config.yaml
num_attention_heads: 5
positions: "rope"
rope_theta: 60300.0
beta1: 0.95
beta2: 0.95
lr_head: 0.00646
decay_shape: "sqrt"
final_lr_fraction: 0.05
max_seq_len: 256
Each number is 500 + 25 x the weight over the matrix's rms, rounded and kept within 0 to 999. Layers, rows and columns count from 0. Numbers have three digits each.

# layer 5 MLP down, 320x1280, rms 0.135, rows 298-319, columns 0-63
530537534519470474422443551492485495486469479456480513519518505471528493479509512537490507485486517525437513492496476529497529495512474490532514515518515516469488513508504516483501471477544432
503477464522518531507513454405469521489472465494485554464478460471508495484499516491537492521501502478528475504504471479492514452502491510522474472529512466468504506536534474522543491527465482
562486487472480496513477525488495493478544525496466506499478478469445514513521503535519479522467494520523510525495517475522510516470517519539513457490522499539479477512524534473510521517455532
463486520485517469490544450497555520484502507503502513484504525506558516557478507521462472468481535530485530491507504505503471522495546487498532494551464517508500546508498494493484477463508479
522495490496477488471509549499498447524476518461501487539483445494537484501516497482509526535485482497490537525489501478523518494496496513515529466506462493503504498516484496476522528496498488
505449463528499481510474495507543474490495470457505517474498504480471523516521485512518492505477534487494419505488558465498525532514479507482535526495506495482474512488485488477499477500500488
497463487517475515534504529451503528523488479505490545511492512472486490508492494490496465496516491487455490507530488542486492490526535484517516485554511504487517498487463467464500457505489498
475526465551457515497507466483532483524502473554481552502535523474473477508520484498548496501526494479486471474487505514510451422519504506496505507476492495502534494507495491525498493500485495
511528541531542520480493488466540502467493509513480491488469503534492503502487489519480525497522490507481473499503492508515484495506475464531493469511466507508487538477488500520504506530498490
498447489520487481545476479488543524565489478498530464536472502514485455462458450526499528487501500523506491511492482515468486533502503480475531468507471500563520500491483523496513537481494505
472491494506476503497510511527477516501531508489565496494478514479484507507518505512541486513491503489476468528484481487529485523487498499485503521481531496507523522512469491516530504538489531
485520524515472478530487491514495535516509497517437503485471498497490507525500492480504532469498483494550483506517523469499460518525534545516505500469479481458447506471467481485504486506526492
495546501504522501502521506481472495528516542535501508497468529498483469496513496476512497507509530477490464514532497495527470454494482486510488479475530482513488504483495500446469479497484513
486489530492498510501496510469470487467541531507519499519498495532490531422498530485430511530471491501469485461522508505510482512510488510460533477589523516480471496486495474514462486495521528
508496485538511481552482484471528516531536497471529495479482509490469509475508503496547494525520510499475490504486508492465511526505542529440506514507518499494567489506504479486510524518535513
425406554494489458495457489500487480512445472486508460474479495496516520470464460485456496475478507501487539480518522485491492491493515551486518524523487481510476547491538481487532506480514539
515473522500508492552462470489524468544560472492483516521515474545485527498505549519511486497506488494514499522485499498460506512500507505512497483479513482486476466551495537459481498481508473
501522562501470484482480494489478513518499505498465539472484485516505517535496479529550527495496484518469535505481501513481509487470507520505491442510502485489467493542526485501563462537506497
443556485486517510554474524503485471484469496466463545509528527540481474558465499474516504502492521458507509475475486486536510474521495516487481469499516507471508496528535479509459497521491509
535513529515451538488512522539472549505535492522496523503534542478452460469512475498448513496525512465474540518508499490482473453455482533482474465526474489490515507479487558480487498517514493
515509519470521503541497482503498516487505503527483494499506533447515503491485490522516498508455506518500497517488496537496517486513454516557513524531461525492493462517486492487544503501514488
525534477495496516488494496492486495504523538508528458506504501495446503506516514509525490527439488477481461494519491535502517510495489504509536489512503546469528515552537545478463540486414517